config.yaml
rope_fraction: 1.0
beta2: 0.95
lr_head: 0.0108
final_lr_fraction: 0.05
dataset: "wikipedia_en"
Each number is 500 + 25 x the weight over its row's rms, rounded and kept within 0 to 999. Layers, rows and columns count from 0. Numbers have three digits each. The size before them is the row's rms in percent of the matrix's.

# layer 3 attention output (transposed), 96x96, rms 0.198, rows 12-19,44-50,76-82, columns 0-95
087:471515481505514508480522489479491541505503505526502537503498499518527531502526439465505458488477466481515458490509473483507529534524510507508486512490509477477474498516452544508484534460555513499505515529461511531502513551468458503462481499480503517471483503486473555499464527509549506467
097:500444476513494494530461470532505477517487472466492506477510443437514521528519499494487508490531514517527485493499439479489522494484507470509452495444575489480528481512478478496506515520502537484500493508529460500515481503481530490449506483517532474495498505461478502483498507474485482474
101:442530480491504497491459538556471503508510486483517543522551489481510510518515474503524482527499494528478489509513512490532463494533461541533451463492544496487472490501481516489482492467528462498531483552529470476509522524432523482527496493477502497476505495494491520492508516482495467484
083:478502510473489514508503571471521509494517513477467543535484486492497506497495493494537503493525511478483523554506491476484503560479491485556479516507465481480512465503505483472516475484535455533483468475498468510507478476470506485488503476514518538504458484475497508453503549554532527519
108:507506526494524525495516499485441464478519551515514490512481542553493522507527527504462496509515503540492543516518484530504517489485532485520483486528544519498514479478476483514499515512536495494541526452500536523457528476447560488533517489513491495496481511481552472519489485525491472517
086:518492488497534491464489492510504513517514526455563478495461521512476522479514471517525474515499535486523549491511475528501529490521504548468478540454477529478527515479505495498494499457502497499515396448514472479506478461507492515512530516506498498490474504482479488478484486487496473491
082:478491525459505476509508502536501519496505462527479503458473490520479536476508542488525498489521534481505526530489484498555506506459528459509508454506503498496504525513533518533499512579501530508485518511480500442481519515506480491479474510482494483464478477543473503456478496520517445468
101:534497470505505440502537492478486501511475559536463539489448441551492510506523498517489500495480499498489500489522475529528500478485474532455518486458487516468490512479523538487519494475504502512486522502515446496484521501505523532533458529517514487496512491542477474485476491550480489472
129:462459493544497518510508554504523481548484502517512506491463513462458484501508476486506529488439515511513554470508509494495484513471475478471488485507481486502504519468503466472517515529424501485476506542509479521509500498496546529476529462487523510523502513513551467531510472525499503515
111:516487452474511469481508480536557492511499511524577509489481513525516534521475500515507455568527521472476487501455529432522485531528535500494522494506473506491538515500491506529537479475524497489507528511505470517514459492486500482481452518479480499516476528501489516508494478507505479498
105:518511502485502480447546498460476489488509511533516474509477487516554496495498530487478503502490519478508507512535523550497527502505503487511496538515478519572440497470496503514512497526475501461502548465523569500480496479501453504479466485496509435499478513489494523522518509510469512514
116:493539503508473499483497460496504468511522476509454473498493480509533488457479443521514515462513476493498515482494518460474495480524529530473484527515493492491459509485458525516497538518496480484473507517502458527465526501485482514527513460497492536447545447571495503517503465502475507498
114:471465517502518514486511489488463503507513477512472470515500461508536499490514488535499485545491527512474473511514500481522513571537520526464516485464485508525510528505526487515483545489451524470466549553498520466530513517497467497504489544509478524499483464487526520471501544486495457531
127:482512526489505477527505502475472475499501527520477479499474507506523528540504520573481501436489522512560478500503523432486551497501499476526475544566535479480510503523505514470500518513501496522488487524500480473499535525504458487487483517502459529471486483477502504519478527511504507532
113:473490513491527537515505533494451525469461463473521490520423519488516509544495487507460522489489502480512447529507517518485499469460501513484499516513517537539505477496502520488476522463558504556523496495526532531492491485498533479463512490535520522488491472531515517506478491500531472514
089:519514505491487494488497510495539461499528499492498485490463545469466524472480478535473505497499552540502476497501520486454504462508505543479541524478498513523552469531521479572528449503499465518464514464526535496469494471523467478496501519501503475450474478509497487496491515491498485492
102:496548528479534475542488527498481500511471508521498530527483514513507492456530505514488516477436505508498486509520549557512486504499492533473530535513476467475475499503467469520500500520487508491540478521547520492478522525519467500501551522524469468484543489514533455493537473473489507520
083:514480507524518469486506437492506452499481515455520539475535488495530475513530511524471486480491517455537467481506484485570483502483513492518539455501487499493502491508486508464489493521469492493525483450494497523491521521515485499510499505501525548523485501559520506554450497522524500470
099:530504490521503496527497475476476521464469541558536472478502530493519497476510504493476491459492535526521504475514523529483503489498455501489524472505490545512495540507573492482553507532470528506490519506505502478455483517537503506492531509501482480500507522536522477511483488444464501552
084:502552520454513488500472526542523497482501462524501516498561487494495505546472473526528536519484514491489500475485515492502485471517514518520494481513471476523480467504509523497534448477506486503563540554544508522467485502522468484500489490459500498482504551517496549509514536509498520482
087:487544524521492507501518531532562548458544497483473530518540480508481456486479485495515532523500488460538463482460519553502499494510517522498521501504487495504497490510534474492524524531491500463481521488458463529533506539527507529476465525505519491514544477497486495484469477519518490470
099:486522490487486468510492486467463484504548543467520520504535547492483495491532435502499505534503493505480523523530492502519513505503419536551486492531558504471515504476475490484498521467492516496511484508497525528497454506520491486474563493460506487518485495457494490495491481516490481524
# layer 3 attention value, 32x96, rms 0.183, rows 13-19, columns 0-95
103:497447489497555524544491478465522514477510525464496530471512580505498499516462479505539503511501470486543472503486512551545502505505479493485524479492478480459493459522542487529494507499509483518496537543467488526505486515487501510504492534496461512485515496512512502493523517486553538478
089:482512490472542483504485489530521487488495535513442479536494498508514513529502508496474520466500459519474478455514510539468469515482527533484540508502477470521507537460489519461542490470489538512481475492496499511480508489510520538513485458489494538439521521451487509530532512520515512451
102:504479501454465492512528475466471464471539478471503511511542523507512521496515507468451513510502464464529493529475513509491543548467527481525478512548477472492493474495461525471491507480482520541526467484500519548483495522520494501480483510465517515506498534521541483466521455516521510475
100:522478473492467531495487489488538505480466476469554479441521513477511465518516499476503499500531517537522504464503526504514440530511460560500533462504484489502527483525465520474525480515497491493472490499485516504492510453468503492466558484473493527498476509523466464538498494497495468503
105:510491525502498469509513528508472499542480484502478475497541520481495515579528477515516504492535515488504516474491503545472507504520485502522515527527515520522508518529534469501512509487529473438500454474509505512474526485521503481465518497484504508504438487525537469486476478539576495481
103:473507506528489487512493509480490439490462517518538495489523493449476473517471492569535512496474489513479486499517512466462496489515542468503486490477455505479522520484553485493546512524478494464496473540513518465493521557484511491518540524537508469494503485523476502487484511534493540482
101:511490512538504505492519501476486505508480496493493529483515509513463533479491485513512479552521466539455475489491500492551533482535482483500467511491539491501533498466493525538512452516473509444469498496488499518533501503543433528493489521519521545479495488540543546523484538506492522493